Weights of a small transformer language model.
Architecture: learned positions, biases, attention and MLP in parallel.
Training: a variant of SOAP for these matrices, 393M tokens, 8470 steps.
Each number is 200 + 40 x the weight over its row's rms, rounded and kept within 0 to 999. Layers, rows and columns count from 0. The size before them is the row's rms in percent of the matrix's.

# layer 2 MLP up, 896x224, rms 0.12, rows 278-309, columns 0-111
116,138,223,218,138,195,226,192,157,143,254,149,211,148,273,148,211,111,233,273,185,201,202,207,196,164,253,167,183,166,164,191,227,157,234,275,175,231,203,293,250,228,127,218,219,200,209,172,249,155,214,230,196,232,169,201,264,292,228,215,225,201,162,173,82,231,211,303,196,174,226,171,211,225,196,221,188,181,165,212,143,251,265,114,145,211,197,168,196,250,144,181,186,176,186,227,221,173,217,170,222,276,249,220,184,207,214,125,115,242,230,186,176
095,167,259,182,256,161,193,246,259,187,155,167,246,171,211,128,208,232,203,145,233,189,156,143,233,218,202,209,237,169,224,221,177,170,130,195,109,241,235,229,156,228,147,187,203,243,116,183,238,210,183,209,242,222,232,184,213,195,233,177,170,221,232,153,166,224,152,151,243,260,116,212,206,190,208,224,232,218,196,196,254,262,184,265,92,127,135,224,285,176,193,293,204,201,254,216,190,138,156,204,214,136,163,205,127,208,217,232,181,185,143,205,107
064,128,292,250,264,208,225,187,251,216,213,134,141,186,156,159,244,283,204,160,237,236,201,206,203,223,162,193,234,252,276,190,174,273,190,172,214,170,189,247,212,205,265,162,162,232,178,199,205,194,226,182,226,182,205,242,222,243,149,200,151,230,146,268,186,217,163,159,186,169,183,188,204,195,214,122,210,219,254,222,248,159,147,256,176,154,226,201,186,231,272,229,279,226,248,179,184,244,272,185,184,247,220,193,226,176,120,243,193,101,189,190,211
102,297,200,172,165,201,133,117,197,158,222,158,183,186,161,137,189,222,261,214,239,204,148,222,170,231,227,230,197,177,238,170,189,137,209,212,139,234,142,241,236,235,191,251,190,224,218,149,243,169,216,284,174,242,237,212,223,167,197,180,172,201,197,141,183,145,165,198,245,223,220,225,201,261,180,243,243,173,220,291,212,200,222,155,279,175,186,230,263,162,117,187,175,221,148,202,141,195,222,170,244,266,272,198,233,231,227,222,121,186,182,148,198
115,264,118,134,155,270,225,166,200,175,166,215,226,156,198,148,214,196,263,249,228,226,156,212,170,288,191,201,179,156,242,254,238,143,210,212,183,180,143,229,225,230,216,162,165,153,158,188,189,175,242,190,199,198,199,225,221,87,245,227,225,118,130,257,175,184,206,178,144,227,157,216,101,212,206,214,181,172,99,211,236,190,207,243,198,106,195,223,201,91,236,170,207,190,218,171,192,193,208,202,230,111,222,181,158,200,252,218,248,180,230,115,231
089,221,206,171,230,187,222,158,197,167,158,224,186,203,180,201,191,189,182,222,203,208,200,156,208,252,263,214,182,290,171,223,228,213,283,189,161,105,177,197,243,229,214,143,144,148,149,134,210,195,293,169,194,184,181,206,219,165,217,180,276,119,250,250,284,196,233,226,244,295,133,153,150,243,204,158,188,197,186,215,166,168,96,211,227,183,243,200,210,174,134,185,210,239,168,201,155,164,228,149,235,272,229,184,239,204,153,186,116,192,259,109,224
082,119,211,201,260,130,221,151,238,194,276,206,251,143,169,185,234,140,231,157,76,209,286,207,187,154,197,198,163,270,164,218,156,181,172,192,193,185,199,278,221,182,167,198,180,190,162,246,215,220,180,206,143,196,180,227,209,209,144,196,140,168,138,259,204,153,232,192,184,160,242,242,231,146,230,144,197,142,211,146,167,281,187,170,219,265,290,170,193,212,154,202,142,189,88,145,179,184,180,150,193,182,183,200,229,164,262,240,157,185,239,210,223
093,185,258,237,207,211,197,270,167,269,295,203,232,168,218,220,273,181,194,199,252,213,187,194,129,220,225,203,175,201,252,161,219,217,253,247,226,178,189,136,230,179,183,167,197,166,185,228,184,175,183,252,202,178,245,216,205,182,199,202,227,145,230,215,220,219,154,189,167,101,213,197,177,192,248,214,215,149,227,120,267,123,177,170,180,174,168,228,297,253,199,196,231,174,188,173,230,201,179,221,209,180,175,158,183,272,93,193,113,195,256,202,163
115,179,241,251,243,181,184,228,231,249,209,168,243,211,191,265,269,245,223,231,176,203,269,181,218,222,194,132,215,170,204,181,225,242,237,214,219,192,328,142,178,176,201,166,187,180,186,191,218,188,192,245,258,239,198,231,148,187,147,174,281,173,194,206,200,259,209,238,253,197,163,191,235,181,233,188,168,224,223,231,201,176,168,162,152,247,220,169,223,249,186,235,286,122,144,245,221,131,176,278,314,180,195,194,196,162,146,268,177,253,211,122,161
086,279,185,249,200,231,198,229,195,153,230,172,141,250,165,234,174,203,243,226,193,162,188,223,227,205,184,130,252,197,182,118,105,182,152,231,212,238,169,240,221,149,198,149,141,215,241,237,234,188,233,197,241,244,212,196,164,239,184,252,207,233,208,168,203,274,93,248,245,209,281,150,118,145,195,184,230,179,198,164,222,155,174,162,172,166,243,130,153,258,203,172,191,131,140,205,207,147,169,216,245,207,261,230,188,252,218,257,127,168,168,192,106
095,161,188,206,84,258,220,152,181,224,275,227,171,250,155,165,244,189,194,151,209,232,274,212,180,255,181,192,247,211,120,207,143,212,297,206,168,220,206,188,177,202,149,210,164,180,144,178,214,198,240,247,240,235,194,128,138,204,223,210,184,176,216,214,144,197,184,199,232,259,232,181,243,258,195,227,230,213,156,185,197,140,235,139,156,204,198,252,175,236,239,212,158,199,191,170,166,180,244,92,217,145,205,273,203,179,227,151,147,213,158,207,178
095,190,177,205,97,164,193,172,186,190,179,269,228,258,213,145,176,192,247,180,212,200,127,173,212,250,230,218,173,132,274,171,220,152,199,277,235,224,246,155,215,183,169,138,183,198,172,177,269,299,198,214,208,233,189,184,239,228,260,113,179,232,275,251,168,267,193,164,194,233,208,201,287,268,173,215,171,140,239,245,232,202,224,187,195,288,248,216,237,143,232,180,149,202,133,188,189,83,194,208,151,112,183,166,248,224,224,151,237,173,130,238,227
076,233,169,138,159,242,190,192,251,234,172,160,187,184,233,217,154,262,234,216,199,160,228,168,208,182,281,196,158,162,162,197,208,253,211,187,131,214,227,173,159,187,209,167,149,187,191,207,227,162,261,219,231,182,215,265,240,99,218,252,237,183,224,177,175,223,222,187,268,159,196,165,150,240,171,232,181,198,195,205,159,145,202,220,199,261,232,244,187,198,233,267,243,214,178,191,138,166,257,163,154,306,217,137,179,151,161,265,150,202,262,113,195
083,216,185,250,91,203,255,228,149,206,176,129,201,112,203,151,203,229,154,177,265,112,255,253,261,233,172,223,241,248,241,218,167,249,166,249,161,241,116,241,146,276,218,203,159,225,228,193,175,216,200,166,141,176,222,223,194,149,226,192,153,216,170,221,253,180,141,115,242,232,230,240,166,201,213,253,245,223,246,186,208,215,236,228,216,193,218,120,213,215,244,191,191,256,179,189,173,244,211,191,176,159,264,239,230,208,157,214,202,181,265,152,253
086,182,218,324,218,194,225,217,164,189,244,282,156,253,203,212,156,174,179,248,165,224,186,194,229,175,184,203,238,187,152,195,264,218,223,218,240,188,219,167,181,196,202,165,201,223,212,240,177,196,199,160,166,170,127,248,180,226,221,258,174,263,238,175,119,166,153,173,192,216,147,178,218,189,113,161,134,230,181,186,207,237,263,156,76,239,256,220,188,207,158,225,187,211,237,169,243,197,213,127,188,256,232,156,227,204,206,181,191,179,233,207,203
103,213,137,221,142,160,208,209,181,208,154,203,269,215,260,274,296,178,174,116,163,133,233,187,226,204,145,163,236,100,202,278,205,273,185,197,156,226,181,108,128,166,224,206,185,178,149,185,227,206,189,253,223,216,194,204,208,164,183,207,267,176,227,239,171,263,216,242,205,246,227,153,149,153,170,196,216,206,199,162,173,144,223,215,194,238,204,213,169,240,176,169,216,195,176,199,151,211,216,162,233,184,245,219,200,204,228,225,152,201,258,247,222
131,176,164,208,210,232,290,180,208,169,152,205,206,255,208,213,222,158,174,300,173,204,237,199,221,169,209,196,178,166,188,267,252,251,288,209,118,153,160,290,270,193,148,204,210,184,152,212,193,218,151,281,191,193,175,229,247,214,241,214,204,108,176,202,148,186,230,186,162,245,182,142,148,172,151,168,189,212,192,205,157,158,195,171,189,170,219,200,225,195,179,170,199,243,229,187,176,153,180,140,207,241,194,201,210,182,206,270,108,217,153,134,202
073,162,214,126,114,259,181,196,201,208,225,209,207,211,210,140,200,192,246,257,135,173,220,140,146,193,139,248,258,148,144,202,204,181,238,172,117,217,181,224,182,117,127,202,178,202,197,176,205,109,160,216,226,192,170,226,184,238,248,197,208,194,246,248,163,189,228,222,192,203,207,187,192,292,202,257,148,207,172,167,267,234,134,125,149,93,197,157,229,192,155,227,188,190,198,180,215,217,192,134,155,238,221,120,166,190,192,182,174,192,240,150,163
058,185,264,181,233,190,231,247,178,132,246,243,185,222,129,224,248,193,189,131,195,190,165,210,190,185,176,212,168,219,191,212,149,193,146,204,295,171,222,228,154,174,151,238,139,103,194,194,189,207,192,208,261,193,208,195,206,174,181,233,178,223,185,195,184,138,205,209,211,187,155,274,158,158,235,149,240,181,282,184,237,222,223,110,207,198,169,154,286,222,186,148,133,187,219,232,198,241,176,202,141,189,252,226,252,189,201,165,205,196,211,179,196
091,271,186,171,216,198,122,225,216,127,195,271,162,199,217,198,124,259,179,119,116,208,280,186,166,239,197,230,235,224,187,175,220,185,168,260,169,253,207,148,173,213,277,191,193,230,231,199,223,182,229,118,128,180,232,248,207,151,141,141,145,192,162,237,312,184,242,184,145,289,145,177,249,265,219,190,196,174,253,207,202,248,187,194,175,245,229,171,179,172,226,205,298,179,186,194,207,193,269,180,228,181,239,145,176,170,190,203,263,110,224,198,222
123,252,203,190,158,153,178,254,218,138,195,217,259,228,149,279,178,205,222,87,186,182,248,202,231,195,267,207,192,192,137,231,212,141,187,223,142,136,122,125,192,240,243,298,223,205,227,212,133,197,162,219,184,205,160,197,221,238,215,148,140,223,248,195,219,168,258,226,232,213,162,248,130,167,224,220,188,176,146,224,228,213,256,214,177,203,175,203,188,209,232,214,169,177,198,231,223,233,162,227,190,174,182,179,231,185,172,173,277,210,230,224,256
073,201,148,215,169,224,176,199,125,207,197,212,245,234,146,237,126,228,138,220,284,206,193,151,103,238,200,191,209,197,226,271,174,210,178,196,149,111,165,197,157,231,131,229,230,230,171,186,215,180,179,293,173,114,127,199,216,245,243,217,127,211,146,175,174,229,104,146,279,184,146,239,180,210,240,198,121,164,179,197,230,217,253,234,168,206,189,180,255,152,184,191,164,241,205,133,233,163,145,189,232,182,215,112,205,198,260,170,140,112,237,175,247
104,212,162,196,127,169,249,123,254,169,195,197,249,162,183,238,173,137,161,232,185,205,168,212,164,208,233,228,203,69,261,265,181,193,225,193,131,144,164,211,184,169,260,289,285,227,166,167,202,243,179,157,182,159,233,284,235,204,191,211,179,232,266,245,162,196,156,153,192,181,232,243,175,111,164,187,270,257,145,197,165,219,227,232,251,168,145,198,165,192,178,204,194,204,264,216,196,182,209,206,217,167,217,186,256,211,180,213,227,204,222,240,242
090,178,166,175,137,165,189,179,214,214,163,234,169,205,192,106,190,261,197,176,118,209,173,175,157,210,211,112,183,96,231,138,160,183,189,222,171,204,224,271,242,225,261,185,172,204,181,173,220,184,168,206,230,213,125,159,160,232,151,261,144,210,229,231,223,199,162,221,188,117,261,225,158,202,213,217,195,230,96,180,131,190,184,224,211,145,141,143,222,174,160,249,185,193,161,184,167,187,224,211,164,158,197,237,183,249,228,186,153,185,152,218,217
092,258,246,164,156,232,152,130,243,150,190,287,190,232,150,197,143,96,237,160,243,208,268,169,219,157,142,170,226,172,208,236,158,95,197,278,192,152,162,170,211,182,217,138,200,241,236,179,237,191,181,271,158,246,243,261,174,194,253,204,130,194,169,239,200,173,154,218,193,173,193,185,241,182,171,199,165,176,141,229,181,206,276,187,199,162,188,192,190,122,194,178,151,221,280,167,252,198,236,240,197,207,189,169,258,165,137,140,137,218,172,153,160
095,257,243,188,177,213,167,245,235,212,136,250,201,196,187,180,174,213,205,211,177,137,215,155,173,138,163,151,228,196,196,244,86,233,284,239,212,230,203,196,151,204,190,177,158,205,203,188,154,216,212,268,209,133,190,214,155,226,223,209,168,157,159,136,201,260,174,180,229,197,227,232,193,151,185,233,268,192,189,179,249,151,179,215,203,179,267,127,176,241,244,208,201,154,227,216,228,186,218,143,203,219,261,197,117,154,169,226,189,181,163,163,167
116,152,137,206,176,208,156,141,166,197,187,185,177,191,247,178,214,182,217,177,243,181,176,220,196,216,291,145,211,179,190,224,271,104,126,125,260,151,184,164,165,147,293,207,179,185,169,231,250,179,246,159,141,204,220,224,191,201,227,164,204,147,189,161,164,232,245,159,245,223,215,214,286,227,128,236,137,313,147,264,209,192,201,230,170,158,186,204,196,124,238,179,194,242,261,229,204,166,165,153,192,141,171,163,152,172,251,250,245,164,235,236,201
085,136,162,151,238,157,257,183,180,200,129,217,213,180,144,160,138,272,174,189,208,146,192,205,190,138,171,225,210,158,232,274,165,168,214,279,195,126,257,137,261,185,159,212,253,248,160,261,165,215,253,248,213,265,180,290,190,207,204,187,161,180,215,239,176,191,221,175,217,217,198,215,201,154,228,166,270,215,221,115,144,218,233,192,158,128,212,224,180,257,183,185,142,212,190,188,164,199,169,206,130,207,231,287,207,188,156,195,199,187,250,194,189
091,147,160,170,152,205,164,111,205,201,207,287,191,182,243,123,203,202,247,286,242,204,176,222,219,225,186,131,199,146,196,213,216,234,186,197,130,209,232,280,242,175,205,213,226,239,192,221,267,174,146,224,169,180,238,284,264,200,226,186,181,191,220,177,158,175,182,175,214,110,222,236,207,235,265,260,217,147,79,214,165,262,228,249,147,140,177,239,188,199,215,200,147,210,177,150,217,165,171,141,221,211,266,271,200,215,205,186,160,209,246,277,190
106,250,221,259,231,213,237,168,219,145,279,248,243,217,146,199,251,211,253,190,177,167,211,203,186,183,184,187,171,217,211,240,105,178,161,237,195,163,304,193,162,251,246,204,220,220,146,193,243,242,159,124,223,158,190,205,207,101,206,192,188,253,227,166,235,215,184,215,118,160,242,207,168,160,109,191,241,217,114,167,255,190,160,251,256,182,144,178,203,175,234,155,136,178,240,283,241,214,233,194,144,171,168,200,198,172,150,135,199,157,166,160,163
095,176,226,186,130,237,234,172,152,104,167,216,223,205,153,227,200,282,218,163,224,189,297,186,245,237,204,191,184,178,253,193,123,208,210,214,232,275,186,180,196,176,193,258,159,201,175,237,188,188,194,267,247,128,285,149,178,187,214,190,203,178,206,197,208,280,132,201,164,235,227,183,147,245,203,205,257,147,186,192,210,172,237,158,175,291,215,179,99,260,194,248,201,184,147,133,202,199,261,102,218,147,249,268,165,207,170,244,191,226,250,181,108
084,185,176,248,249,178,249,185,197,240,233,172,177,143,267,185,246,187,185,157,234,249,218,219,190,204,238,195,170,173,227,110,269,250,162,196,130,180,203,185,187,213,246,183,168,217,229,146,138,176,186,102,218,278,230,164,239,230,257,191,150,194,175,123,229,198,220,246,173,242,202,177,204,169,214,120,194,203,212,184,161,217,189,201,231,244,212,272,209,203,209,154,183,145,123,241,179,255,212,166,178,169,141,227,188,274,189,210,189,160,242,266,247
# layer 2 MLP down (transposed), 896x224, rms 0.11, rows 278-308, columns 0-111
101,198,193,233,208,211,152,180,204,155,121,178,186,118,126,228,265,183,218,152,229,200,168,176,247,251,179,203,206,178,300,209,223,175,180,188,160,171,149,197,176,182,188,219,227,195,143,169,192,172,134,144,172,242,243,219,210,218,177,158,219,221,169,167,311,227,219,173,186,192,156,197,177,149,167,112,227,164,202,258,172,241,219,186,222,160,38,292,192,179,137,145,272,244,179,204,199,218,223,139,186,211,199,205,182,244,230,206,166,265,235,209,211
100,183,147,252,142,264,255,248,184,220,179,146,217,131,164,126,212,213,237,219,126,200,133,265,189,316,206,158,201,98,173,187,176,177,186,124,167,222,193,156,142,227,156,237,209,242,229,179,279,237,167,215,202,162,192,222,197,244,176,209,215,276,229,184,165,175,249,187,244,242,269,206,183,208,181,179,167,247,211,226,230,234,170,206,138,120,268,190,203,173,243,164,209,176,243,190,196,238,164,260,175,186,268,213,245,226,156,160,254,169,222,209,238
080,194,266,179,156,221,269,232,279,236,230,206,193,223,236,102,216,272,220,220,231,169,259,282,279,210,274,146,219,158,239,166,269,218,217,163,186,253,254,195,238,226,218,168,183,203,193,239,197,216,148,221,297,146,245,211,202,194,181,239,187,289,227,185,194,235,225,171,198,238,214,211,191,195,175,210,170,223,269,258,207,185,130,223,223,177,216,200,272,225,226,200,197,229,273,139,203,167,200,231,213,186,252,186,178,206,207,185,199,194,205,192,174
093,208,208,169,237,180,223,211,250,228,202,206,239,203,201,236,201,108,205,235,174,182,183,172,199,158,251,205,196,217,266,192,202,193,203,185,223,167,204,141,211,205,244,171,243,194,158,222,201,108,133,118,216,192,156,177,151,191,198,176,171,202,151,166,273,235,198,230,221,168,149,156,147,159,224,183,239,204,182,154,236,252,191,298,108,231,94,217,175,205,250,266,221,235,260,158,236,198,231,239,223,194,149,159,149,180,192,219,199,187,206,251,202
101,159,233,222,309,208,207,220,233,154,238,244,146,243,125,226,215,155,167,230,189,193,211,177,242,222,197,261,216,106,154,163,229,214,186,220,170,211,192,203,161,121,177,201,228,231,249,229,229,266,228,151,229,153,266,156,172,220,177,273,196,265,250,178,105,226,200,259,170,177,177,168,190,228,198,148,218,187,256,227,167,248,251,183,178,129,237,259,201,247,198,249,246,199,173,181,236,182,186,152,112,202,168,163,197,158,197,243,211,254,170,211,160
097,195,203,216,296,153,174,202,176,289,194,203,200,289,268,239,222,160,234,210,161,150,212,197,106,126,192,257,222,192,214,165,242,205,203,148,164,218,182,203,212,117,204,137,143,171,169,230,152,211,195,230,213,201,240,116,165,238,194,275,179,170,215,202,147,254,140,172,212,169,185,196,233,245,193,206,241,175,168,247,228,227,219,164,222,150,232,225,142,164,122,266,187,223,192,162,215,195,218,170,192,221,282,191,125,159,192,136,199,277,173,276,226
089,203,178,214,259,201,194,223,140,201,209,168,208,269,160,230,143,255,136,209,147,216,249,233,197,139,255,243,183,160,203,248,190,160,209,197,237,101,205,277,278,173,287,214,167,221,229,189,202,166,195,170,184,269,275,206,199,98,166,222,167,225,194,187,170,178,222,181,194,164,213,150,248,173,233,173,189,104,219,140,180,274,207,145,174,215,212,170,257,187,179,161,239,210,211,240,180,191,173,188,255,203,168,236,176,127,233,177,148,115,213,246,192
098,218,231,217,232,140,222,193,216,252,222,164,124,221,138,242,165,237,176,199,200,196,161,214,181,198,215,206,154,197,207,197,108,246,191,166,211,187,244,220,216,263,255,245,189,189,180,231,177,122,249,166,168,219,167,231,179,129,180,251,183,239,163,194,163,235,196,145,192,223,152,190,157,196,221,219,176,251,210,256,156,122,161,211,213,220,248,177,180,198,216,241,209,221,178,193,260,185,188,193,156,153,187,189,190,144,185,203,213,137,224,162,99
110,194,167,133,216,193,222,240,158,170,203,185,157,206,195,216,195,197,200,136,175,196,247,284,161,211,189,182,256,215,208,171,172,217,217,217,122,222,201,188,260,149,215,110,163,191,157,133,270,186,287,260,217,235,182,209,203,193,204,231,260,204,195,193,286,214,215,224,227,178,219,258,239,234,252,205,202,164,130,232,166,142,163,170,211,259,202,227,183,177,182,286,189,179,215,172,247,199,201,242,231,163,220,164,181,227,221,267,216,234,219,163,170
093,223,169,249,245,161,160,176,247,169,148,236,234,162,228,174,164,139,259,185,188,195,168,200,148,251,217,246,190,237,183,137,226,192,165,177,199,207,262,226,230,229,262,164,202,194,260,263,133,166,210,168,177,221,165,225,229,191,170,137,254,260,216,185,235,177,142,123,201,213,156,184,210,199,174,244,127,134,136,171,184,128,199,184,147,170,216,161,224,169,196,204,240,212,194,188,209,160,196,166,179,264,155,181,264,171,215,210,213,136,178,175,206
093,146,217,226,151,181,191,122,205,214,258,248,185,184,162,180,271,146,224,169,199,190,237,244,289,178,113,213,247,128,182,185,197,228,212,219,255,160,184,225,243,233,214,168,220,135,187,107,284,175,232,197,209,238,152,90,110,233,246,227,186,202,235,156,192,214,213,230,213,146,198,238,218,289,210,152,208,170,233,264,197,239,190,194,162,203,207,255,174,244,203,215,241,202,188,169,266,206,264,147,249,93,156,236,161,234,186,174,216,210,164,147,236
101,145,239,155,152,211,207,205,97,181,189,268,265,170,172,219,185,207,187,167,228,234,177,193,215,226,233,189,160,235,215,175,244,199,249,237,156,216,199,202,195,252,202,201,233,190,249,160,194,270,184,232,205,296,233,236,212,192,247,121,203,236,185,190,148,121,173,85,213,209,232,236,261,216,194,239,130,154,275,216,182,181,225,168,207,225,219,147,238,187,258,189,235,153,182,207,260,164,143,250,221,182,162,239,205,198,221,175,224,119,85,194,220
096,174,230,173,173,223,195,200,276,229,189,131,195,230,224,220,93,209,210,235,128,203,195,149,289,222,212,209,169,237,253,230,204,235,214,241,225,198,121,211,239,210,207,253,173,187,126,150,159,191,182,160,266,182,188,150,245,180,146,216,242,195,204,197,194,173,189,263,200,177,249,253,173,152,177,168,136,194,245,161,263,177,149,249,193,238,229,222,215,218,210,232,185,187,204,119,168,255,242,239,193,225,168,160,202,108,155,217,186,179,207,231,228
090,181,203,262,240,191,219,297,204,223,239,241,211,129,211,197,260,237,189,263,171,228,282,175,235,167,180,178,280,163,174,162,194,193,213,224,147,102,164,244,207,121,164,139,210,199,248,163,247,202,259,263,271,215,215,179,230,174,163,198,209,164,247,209,219,279,155,220,126,195,136,227,161,262,158,207,227,244,183,223,172,272,183,185,141,241,242,203,230,224,120,205,196,192,127,198,280,244,178,176,282,212,234,147,153,195,177,143,283,239,151,180,246
091,197,223,228,186,176,194,236,247,173,233,219,184,222,255,244,226,154,204,236,204,135,237,174,281,155,178,200,222,140,159,149,299,189,207,223,200,128,153,174,166,164,212,152,191,153,212,281,198,205,174,139,230,144,211,145,265,202,181,211,177,156,229,190,186,145,179,200,135,147,218,219,164,189,169,235,188,279,167,195,143,257,240,180,204,161,210,219,155,230,176,229,165,211,269,172,178,263,188,71,244,154,252,154,206,154,171,269,151,220,215,203,198
098,216,259,242,178,238,164,126,147,218,186,155,250,193,225,253,226,254,177,116,118,138,154,258,212,152,113,233,252,199,182,198,121,247,277,197,222,234,210,164,147,113,219,184,149,232,180,208,174,229,207,185,189,242,196,171,198,163,241,199,170,225,200,239,216,175,157,177,205,215,220,208,171,217,152,239,176,138,225,211,227,202,154,130,189,186,182,220,141,207,182,259,257,226,240,179,249,184,184,188,207,220,145,222,219,159,163,246,185,227,121,138,184
114,190,170,272,245,245,232,197,245,142,170,218,190,258,201,251,254,181,265,311,215,181,154,187,237,198,216,204,213,146,192,209,166,190,218,187,154,175,183,230,193,241,154,182,208,179,167,205,221,211,222,249,125,201,158,162,195,231,198,220,191,209,225,190,182,242,258,156,172,204,208,198,161,208,190,223,205,235,248,214,193,201,192,187,252,227,211,203,214,202,219,146,205,225,260,166,157,198,205,237,154,282,198,274,130,154,131,262,132,170,128,245,223
089,166,204,180,173,196,237,185,189,210,173,207,139,284,185,210,256,188,188,192,173,171,209,239,206,238,303,149,119,261,209,167,219,235,250,221,235,241,171,203,138,151,199,154,253,223,182,187,149,241,237,156,213,217,213,147,155,127,203,241,266,192,120,236,110,231,166,208,211,240,220,266,185,216,137,144,163,121,237,236,205,206,244,150,204,182,169,244,136,137,230,159,243,156,205,185,206,185,224,186,246,187,255,163,181,268,187,223,228,219,188,243,261
082,231,233,174,112,229,238,256,186,96,213,277,195,182,190,170,190,162,247,186,237,188,221,201,129,198,181,217,275,168,190,154,274,218,262,180,186,125,239,237,196,127,149,186,142,224,168,191,167,224,242,225,229,213,230,173,188,240,277,200,265,189,186,203,259,202,182,207,146,253,229,215,167,140,181,185,202,232,241,145,282,193,178,163,204,168,269,208,221,229,233,172,181,224,221,251,181,224,109,217,232,180,233,114,181,208,270,198,158,260,207,205,317
098,214,157,196,207,225,174,200,210,292,250,168,277,279,186,181,142,137,237,254,189,158,197,167,142,199,173,137,149,167,227,225,251,200,206,180,213,194,212,108,215,230,163,202,126,235,238,266,168,277,234,267,198,153,186,157,189,92,170,195,189,144,249,243,152,177,129,197,235,249,185,197,148,230,182,162,170,261,181,205,167,203,247,219,215,184,227,176,175,228,188,213,190,215,229,179,224,240,219,224,202,159,182,224,125,168,266,250,190,236,208,221,228
108,257,141,187,156,91,173,211,198,177,204,251,221,267,178,234,179,178,215,136,215,168,180,137,158,201,171,99,162,240,207,210,269,230,219,233,227,258,252,238,139,230,249,188,236,261,187,199,214,140,212,196,175,266,106,204,256,201,169,177,156,200,205,198,217,169,199,260,216,274,180,192,180,156,180,221,295,210,142,231,271,169,205,196,263,197,160,195,241,208,239,135,184,248,223,193,198,232,121,215,196,154,122,250,142,131,198,178,248,238,131,175,195
093,213,220,218,223,138,269,210,245,196,170,212,179,190,217,271,220,263,185,208,164,150,186,221,178,198,168,195,197,131,175,224,218,224,196,163,177,234,232,199,220,166,223,210,266,240,177,237,258,179,239,224,243,191,251,182,191,158,270,253,192,201,197,191,254,292,220,219,227,182,150,214,177,187,190,160,237,112,203,183,196,239,195,276,206,179,201,199,247,208,266,192,170,252,237,147,219,181,169,127,162,218,154,171,165,164,284,191,191,275,192,254,187
105,254,138,223,140,149,94,188,161,209,185,198,164,170,195,240,189,197,175,217,195,195,133,213,238,192,194,216,300,225,189,229,192,179,224,155,178,177,236,242,203,206,193,156,250,205,215,257,186,235,172,187,173,248,186,166,167,230,190,199,122,208,241,163,176,119,204,220,199,212,183,293,201,195,152,173,238,195,188,191,199,178,242,139,216,211,136,239,279,257,202,148,185,142,171,262,167,145,287,245,268,238,223,172,199,206,189,144,200,145,216,215,188
097,231,232,249,256,220,166,235,148,152,216,178,184,179,139,231,189,182,212,269,243,196,161,216,210,245,270,196,216,180,237,197,114,196,97,291,231,173,154,150,188,231,144,231,130,205,157,178,204,241,221,203,279,156,200,229,199,170,240,196,208,192,252,146,121,106,207,190,262,195,221,220,160,203,173,125,177,231,160,260,168,184,151,307,188,157,190,246,214,127,217,240,204,139,229,223,245,206,224,255,172,215,182,200,217,255,214,262,263,197,277,191,211
089,192,166,211,219,112,177,186,235,160,227,285,187,218,177,232,174,87,167,196,212,201,181,152,197,210,186,142,127,251,218,230,175,159,249,172,152,194,157,273,218,187,140,145,211,175,245,147,196,171,165,218,192,211,160,201,226,247,192,228,235,77,172,223,288,184,174,235,208,121,209,258,202,256,246,239,137,201,243,223,236,157,255,244,270,127,220,194,154,150,173,175,162,167,175,152,240,150,148,202,166,218,143,229,101,190,224,174,193,228,225,200,218
099,207,189,203,159,274,221,260,220,280,178,218,197,249,229,199,305,176,145,200,233,188,208,210,209,281,161,162,198,147,193,209,165,201,222,114,238,222,168,225,236,218,155,160,125,273,180,217,226,171,216,293,203,138,161,218,187,196,192,167,189,138,194,150,225,197,215,234,162,194,218,236,248,191,214,260,148,202,225,189,222,187,143,202,224,147,194,125,255,236,140,223,239,162,149,174,189,334,215,203,237,139,248,218,193,198,206,119,187,184,210,164,157
116,216,193,252,188,256,182,177,262,307,247,203,191,198,147,267,247,227,278,157,160,168,126,153,141,172,201,200,189,207,237,245,201,152,223,233,237,200,207,206,160,163,253,163,138,206,205,143,144,152,255,163,195,209,143,203,128,217,180,208,217,198,172,206,180,157,169,158,224,204,139,151,229,195,191,142,234,163,125,235,163,216,178,218,166,231,268,217,182,277,211,93,230,186,211,219,224,186,190,208,163,232,171,295,133,225,146,256,298,199,195,229,121
090,182,82,150,217,157,311,161,208,237,206,130,194,162,217,214,187,176,93,228,247,135,198,244,211,248,123,199,212,299,153,242,202,178,241,246,278,119,158,95,241,196,205,215,219,286,237,220,132,262,172,200,152,307,157,217,224,175,120,196,193,180,224,231,185,172,231,201,229,166,125,235,146,221,225,204,235,223,208,115,228,177,177,217,177,181,209,101,207,261,213,162,201,177,195,161,215,156,218,242,167,187,197,227,223,216,190,152,281,129,214,165,206
089,210,166,236,176,246,259,204,225,187,174,202,167,182,158,241,141,197,186,160,194,232,215,147,203,189,237,242,163,198,182,204,198,205,274,215,217,194,112,135,105,248,186,183,223,161,172,177,161,232,173,216,253,164,165,181,156,262,187,196,261,111,220,206,180,229,147,247,203,333,150,168,157,187,177,189,199,222,298,193,245,146,146,265,237,158,202,254,246,225,181,160,292,155,240,240,182,212,223,190,117,183,131,148,198,190,215,210,273,234,194,195,247
108,153,159,281,271,215,186,254,235,235,213,173,179,191,204,193,194,179,219,213,210,206,153,75,183,212,202,279,153,156,263,184,219,147,164,206,214,130,150,254,169,155,177,244,185,236,189,157,273,210,219,196,213,130,178,210,197,164,175,239,230,215,194,136,197,176,168,196,121,236,221,191,184,260,217,203,211,212,191,138,168,147,219,200,152,168,184,176,164,159,217,228,193,177,183,226,178,234,218,237,133,172,221,117,178,184,221,193,214,211,202,245,203
095,186,209,238,171,154,134,167,174,216,208,188,201,191,218,217,194,213,199,206,194,261,165,129,198,157,194,227,181,190,249,165,158,221,154,199,217,189,269,205,199,207,234,155,224,205,162,189,269,195,121,139,163,201,145,208,196,198,218,190,230,243,193,195,221,113,264,178,165,226,100,247,229,158,212,172,124,174,208,203,172,133,156,168,199,229,188,229,244,147,252,175,210,227,194,225,161,221,258,191,249,218,250,162,155,173,187,290,213,171,198,193,198